Weights of a small GPT-style language model, trained from scratch on English Wikipedia.
Architecture: rotary positions, untied embeddings.
Training: a variant of Adam for these matrices, 5579 steps.
Each number is 128 + 32 x the weight over its row's rms, rounded and kept within 0 to 255. Layers, rows and columns count from 0. Numbers have three digits each. The size before them is the row's rms in percent of the matrix's.

# layer 3 MLP up, 832x256, rms 0.0919, rows 613-676, columns 0-31
097:122170111158050151156106100132084096135079084096156121187133155161142173117111149094149165045131
108:168163110140112152107155174157157119100140159219104131127107144097172065138120155100123089158086
093:154086104067110120134117092114189122158168182133131110073130147146115106074092153171134110133137
100:148129098159151151168141128144097147165142102137141132161125127128108151180111131114084166095125
095:163103155123186152130117078172114126168130132141123133174107106068077179138144168186068178192075
108:178099093111127107109122138184066124107146166119166124089119146150135123180095115129146147187145
098:144099101162158113123084135161087154093141156078157142162091189088115139102242133132123152138130
097:106086121082121117138196150105127097077186125136126170127129177119170087122125130132081117151161
100:114125082067120121154138161133156160159172197093145122079110109121052103123111093136167104131107
097:128144139100111110120037131137137150120137112108113122131079176073142087135124150116090112130104
107:152127129113097149128133154090130142123124128069112139120110129123102140157118094113164097109113
097:093185083117173128144150140160126156110189158136153133110125166101128130100130112145172100097112
096:168125204149203161111121161097132176070170117148123083178131087101159146112095163125083137150117
094:134139133106142154088157139104132141128092155191156158210164096174139093134126198182119083137158
108:085132107142185094142102128147166150097059150099172133154140125165140188194111112093156163121200
103:130100125129138110166151091133107169125082127125081103155183085108088145089141167099130091095088
099:116126134117131150148122078114107123107127159113085092111098195144107125075130086156133126120134
094:128188121057110112136147119055148070114114179082187113125074102178125161142114193133151196181137
102:097077147127166167137159066125086164171136148176100180121123169121110077180095138183123031120156
099:103139103119175109126131165156079095145134168111103093112138113149130157178109190167134084113143
101:172108153148130135075080134095128086073126118180182161121118107137133105101085147118124091195089
104:194158149050137133165089105158091141122214118140168096133106135109176127130141130121176100163096
094:144116096138089111121084161100112133111148115041145109088148137110143134084151153111171105171215
098:120165119146139123176153136126186140102111159095136123123147063098080184144110113117132103152138
100:096161093124164130142137047088129170152157089129106120084136141165124103182127116075084103124142
097:104175154136142141189196180148185121096102126181144127143119132095153116192131120110170178098126
101:157133181162157113187123185145176161106120110147151133135132092147125081129122156101174137131116
098:157073115108076137167208068073152161106117204090143097130094135119083159121164187139138116119067
102:141161185189113097156128078110103087191179165170212135087097160143173074148141153100144148101113
102:114069106100166132119135130155131049143118098121128183158109128087210111136116151128147126166125
101:099111183093109164097145157096162148124157170156175126097090118157150121105109126135104111144107
100:088076158157128146140179071199148101172083141130132130102197159146168072096192116171100108124039
095:108179121130168180177153121134186113171147120146161130146117171115125142140097115064176050145158
097:094140166122174171141087126070151103171148144153137175128130080058152123092128150083151138093126
097:140136122115098118143117150150156077041112140171147171131086118168155137123158150163140136090148
107:133137149133085134109058080144104112148188151089081074130126093200165186091119091117089154118153
097:129122106149092116171163106124102118130125122145066113117142132199090106127077140083154133198105
105:117152174118182137130127136190078145147164117119148166120162200124136142159116157157179124164115
097:133152108175149078098103130114101131141110094108129117117124170146103168116197121079106155122113
106:169048113151090155165175180105091104077104142156109108179096160163118118112107107158108143117123
096:143130142106130149138115150171120090140125144120152105105117129126169111117126184053086134148091
104:100070212098127152159170159127131135135129116129170118105130167136075124193135136083107103136145
096:132138133106165115189120101126149163134146112132142154083108133122138095108126198140069141098105
095:131110125111118121118123192076145120106101051118093116134118133129131054139088100108116117099120
101:116168137130129116116151198149136065151078189131083148159158097137165103093128080127077076136158
101:155085120130141117159105147186143136084124142134124096105125135141142125170164146128048163065157
101:158114187121139143161136123189158143112101094187168072117111159202139051108099152140149140056165
095:106121161159224127139124107149134098151051119105092099126149119151132118142129203082093103145166
105:092084122170100144129156149122088099168167134119172149147112121132139138117182115054142085126096
102:120078118123117124096167144126144124113050146092086118096138129129060094086174090168070171067070
100:202134126110128065101097097093145117078131080086098092120138132075114091133109090106113121184132
111:093115162135106096184130106129122165119066143154140132136135107098126098157177141084202084134121
105:162118126183097138140154153133146200113133185096113122112093121166136076168222162126151104125103
100:096133126134155162080108140082166161131135139191139117124132154144112108090068089151165130085161
095:138111149153085131111095071110087072126138154113138187171089150092145177136168077134131125192127
098:143122150069158104117109123130110171139133188140109108135155106105130135153162100121169133109211
101:134114143120168114123088107130156142137125118142160136115112119061114143074168157155126124157125
098:146162114117138111184150117118104147141122141152107101118149162136110120138123147191111071114129
104:149142182115131116136191071078111104177163156084171116119117152126144050188070127204146063126159
107:134148138095116104113119084158143156124080148095108138172075087172083111155176140153171167144157
098:099143120083112193151179175164107138126099107079118077118144142134086198107169124151155139140148
097:112075157143115111110165110080136139123128102119120098055135148147140136166099149108116176111172
100:166126146080119080169159134196125224119144127143056166104106140148107108146102189173123106143152
105:088162103136145148112127080134166088122158128237143112035152163117132159152118090102105094142162
# layer 3 MLP down (transposed), 832x256, rms 0.0921, rows 613-676, columns 0-31
097:113170101148132183150181108142126179150116107128130109134152139090127128073163184103103158112118
106:158120133131168144176128162177147165125112175111140079065059129097117162103099144115101112113138
093:157128134109083168140153143138151098016084044205120142152140120194175126133137139114079137150159
100:128214105181161220093105132115150187153120120138147201105082111153153154133148136116095137099112
097:062175137142108102122078101159129076101145105106138116150125137146167173159096104128093111146050
107:117104118124106107096070117127122114135167051115128103097138105123172151131173124130128160093135
100:072157104102066172172092138104154126162138120160130176119140087137118092128143139080119131164105
095:137133134098156160131173112113179178109131128121193116150148137114062086124153126123179101088150
100:140113134142168101117167133104144147127146059149160126139159148147094119087096139132130106142106
099:129168148117097091128109092176169126166163088112103174134134147160144146158099146111070137086111
108:186092183100092192111120140172151104150159117107110216112155143082158139181142135115179111109115
095:147148142133118057152049112031126155205062111110162142139031143201130127126125096109131180082106
097:142138134098133132074037075095122118188093073172146091134147166130090076085177122085176136148102
096:170052118145099125138098163140101101128150181080158127138124100178166140124117102068117085140143
109:167153167127208158135149141195076100130113134119155108152125159121194101118122216045116133065081
101:091113121180113136125166105088109158126135126131119071143107152055103102136106088099095204123062
098:157115132169129144172146159172089106091189182125087113120165166107128119051092077125111136136122
097:131138190140154074141142100173140169170128111145105144106157147143111113162129082114133155194129
103:145086104125149095100176130168161157113146254153160195128063123141116140158118037119183096127133
100:120069141123091212127103141065117119154161098178150152122133149131099110147134101142113121104066
101:144145151184149230151105182081142077179099199202164162128130157164121115154130169106121098136132
102:153096165094130103111111105144143131100176077165116056147169111157121095123083137099162131151152
096:138132068132108120124122172136143179131154095095094170093134154120084129168114166128103099203095
096:112117170148056123103119100142153136124142145154131187116185100162136074125153131187141122092120
100:109159123138120127177083099114105117189124135118137157131106136136115139192150153081169144146096
101:155095132140120143111076135153091120144144094126115075168119129138130126126106144098072152149099
103:166038139129136033071147165100087110149195119107156094069151138152117040104143180128200087135092
099:104105108101135104167169131088176160137114171085188130134055138177103140133175185163117189153130
103:136127160154167125173155133133101148111105113052135202113158164107159073125135172107192100168146
103:158107089153122052080157141110152152139161138188121168162131128116079116167132174173072149102117
102:074088070112156159164116140165105101130163139144176138116144165096146096144147171077108176176120
098:171068149129073092089131180135121126118133101132149134172157144162139149150133152159129124071109
094:138147141143090193121102131116102077100077136123093076068074086150164138105110128100155140126134
098:126124139135110148136114145086177063109123121177152144109102092104139167124081149083122116116093
098:111119172083135128125161156167130118136164182125125145111112125121104137098148127125173150131054
105:116184120132103094160116110114109066100188159117119133141191069120123132106133107103146183078088
097:143071125130160141130104104169134180073135177108128161165157092136105158087096111159129139116119
104:128133131117121110117141130107116093198101125118137117178093119107132128143158123148184152120131
098:201106145129123166127209186150121099157125124107124083111113143112089154104144185104107141186109
105:148149056094118102142094120176119098121134195189086136144196192144176185114095170152097108092136
098:089136154106132147174133087139091086092150105128117000089174123154138101116127155177151127134113
101:153160096158157145112069119103143126146119153097103077099109223126145082126116105165109133087117
099:128093182121098138134100139143069152089155093097125145120153129148134148157116120134089120172082
099:084171139097174086095136163145105145105141048125134112123135112060140104117121122162157130102128
101:119154122120102152196165141130102159151167120074109096166136148149072127167155193196146100140138
101:099115118108071133085095099118145175123113161101165155133093162157122143086150143152160145152143
101:164106211100167085173126159157224138133114133156113112087098105171149156114188120071119083049130
097:099100223155161099141115181131102180103181116162073140160126126187136177153098141140170105146093
102:163184094134084175125100159119168087099135122100158086088078113114149144101149131072143088149117
102:121120126096156120141087094198107161135142110107142124102108166098148151127112191140118157092156
099:185113114155099117107129119165189182145105186157156133083105167137156111052140096144144104099181
112:167089164135119157085139136184159137076141157105140075072099142146120165147122121093149130120099
105:146148173135162129156190168073125132103129088139151110096163134143085106087152134087169062153151
101:120158171128117174176126125146151169048148114133148127172184097138135110103093192131188104157127
093:139130107127148190145117113132166126126053123145127068164134153135080168126112161101148134073144
101:136117125160178064127129113063085134135154171088116122138120130124098107135130153113125108126166
101:134115052115107070115159139115116104101119143126145093139121198082115061162137160146195065082150
098:124098124126119104077131117148169108128149142096142127081119144139165138139099108143173084171187
104:126060211073090230103177151088129142154156105138186085127115091107069075164138117146123173073102
105:106101138122126119175176186119126113095110083171106161085141119128129175154153152156155114124076
098:165122131097146080118120115117160105138093079095140147093102098098160165185104058113119100162110
099:153143068134109139108128089127155194125098124129105122071158172118172073083122156096159097085089
100:145142101123108175121119181119169101116106071116099144148123091110210149144158137090062164119119
104:114127130183113121157107131164109156156096133187192123137103145134128156068124113103100127120139
# layer 3 MLP gate, 832x256, rms 0.0961, rows 614-677, columns 0-31
106:123089116125083100141109064154143164166098123106149103087086149144115153106137151142102110113131
087:096114037077130169047152089135155111085124130132125102152107131141161162090110146161141137132145
098:158102106134143143137124154182130135155104077174114140181133075153151137203082083103132184124152
096:081102092140113175135079140119085100135127085145081166176156191160121135129109081110080097149174
108:114165147132147129117108160172121158127109113141117132130144139148156142129108149102136104104124
103:125076137082108162144087096123166122219131122160139116126091164150088124096144119137046195116113
097:094151128134122127137158129115157131146134185139118114136165137106100050122133131174163054073174
099:112128129096126090166138147153116115140166159137161126083048163088105085050139135087106101119122
100:125122099129159100115162089187147094134141092170129177105134082181114153138124149101173156152163
108:163091120114148113163147124142142132184081182125165106083111105095134191078098139184148106131173
094:173104119175109125107117137105137039091127084151123112097163105151073114174121218101098164131138
096:156146094139138132115120142102077126071112182084159157118141116131157108161137176116160144147137
094:180098131193067127143157110142170091135074151144143124122191166149176121107100081127106144145115
115:114159193164110095116133155074092078132140056101118192058108117145145109109100196098139128114135
102:141130128104117129127146116122079116171152154140109085091087109079086139083192124116153116116127
099:131107111149173167100115140194147113142145130145098161114085115099168146094100177134158117149166
091:119106111122102172086118111127069080163110116182097124117147093140121136092111105150079107150136
104:125126151130142156127109117195159117186134166137175191130096108127160106139133101118217096131153
100:107113150164123129127103163130142167049101147202126127165178184117131153146094116121085127108135
098:149084103163113108178131136151166128089100113136154089128128114129134156128125113135135109088149
115:142116078149167149131147134112098136180092112111119115109087178105094144124112128163093127097154
096:147125106105138153114182106110051094125145134152076179118134096158119082179110072124133142133176
093:127169155107155124142086170102055127096130084085137137130133074123187141127067125126156090121137
100:149119047170120114106140117059140152202112120113068066108112165084139205130107164163171094144201
104:171133083101122083135115124140156138156122220108119123111118157135132065127119109189125125106171
099:107147067196095140171134143200135133087108164167086136105158120125135126117128130125160094119107
098:098094136133111232138195179110074133087124128091150122168100167116119147129152133205132139086112
102:127123102066115127098104161183190172131131099104132132077143101099094134102128132140087124066128
101:141135130117085075130162103148161156105133170160158142158123131144090120137119089155090104111160
103:114123051095118121121115132222101169187130158112117132113077119115123170124085154078156124146103
099:113084137161186117168145165110155094127089109122144143144126170097104110114126193160094094091160
096:098117157139115131137130171120177133154082165184134162086130123132104127131107155120153143141139
097:139124118148128152166135150190109229114120143134048104145125190091155103118085128146106109138134
100:073140190096125153126123104144159180097106142120161168151134170112100108112170138107145157162100
101:143119135123104080102138135161152162141140104137082096055109115184162161124137131146159094120140
097:121173139175106085139078145099159085134121131116156145110104133145143137120182087104144198149163
101:152113111133125112179162142162110138073148120141096099148121139143188116136161157138119106127149
096:162122098118109126165160094171113143159160145139120102066129124129120066158174132134156165123164
102:124083129167111117134126138080072095126069123152140126166141097108160114136171134119180161129196
097:120126093092115130117205090148189114099115124160137115069086173101125139197134078147174144173134
104:097163131071122083114138144108170144120121110145109149040140082116127084153120137109158100105146
093:093161096149103137090106127138118163047074119137125164128119141139166111106124119120126082091160
094:168131084177114179173131073126129125179137152127148112131131152194129188133083087120165134131160
099:095161128206096152158107115145096142128167100199112106194141147099135086168119129198163100158120
102:113157122092143124126128159095102089086133165125171199157141128191106200218064154132168080157171
099:090171144171182106187139147136110155137131071074130136126065100147086144122122104093128134104110
098:127176134126123114130157162110145054098105126161127146171115065117182185157126132098106110107109
104:188106122072126116153092147146101120153079175209115124055158140126143132110115165118168141155140
101:160096091185131151087170136136110165110120106149091108108107102122155092113093168158135121096161
100:121126133122168146142148176118119094100106160142136149094099146089186145154129152149067130139148
109:191104116177102154121136140146142166120151119087193137093182159159129125145112133137108120130130
104:171088188124140120131136121110121178126096143111127133096130116115110113104134147174082153126172
098:146105122127158094102133135177149134141111105145111089092102144129176098129119171159142148152207
094:186101101120125182173127142121093151107169080092093151133143085099146115152143098129158125150102
096:117113126111079142129128135220032202080091153128146087129118169101136109111111143123134054124131
099:107153122060142111135164167102150132166120149066085108038149087158102141088157125142121109138129
097:133172123138166084086096159198061147084132113143119098099149156080171062135153144114087144133157
098:142084143175111128158136182105110119163097084087093126120084167119138193088068085137120131134152
107:099135109073107128114089150103108097137098093118145139120107077120102144179136090201137191142148
098:133100133164119150081121094073110071138187204116143121109156123059116125113116098099139143149114
096:106067106125131127127185170119101180124162108184145164101088159102100144169084161113097135126140
096:106117098129102161129091172161116105160095152119101118093147112178133173128132103052125187135110
109:175145066099158129117130114133126113130112110159078135096157148115118120109148205141152138093168
104:090117185094140168170098123135088119120152168132158148191147116145147138115141093106164141080162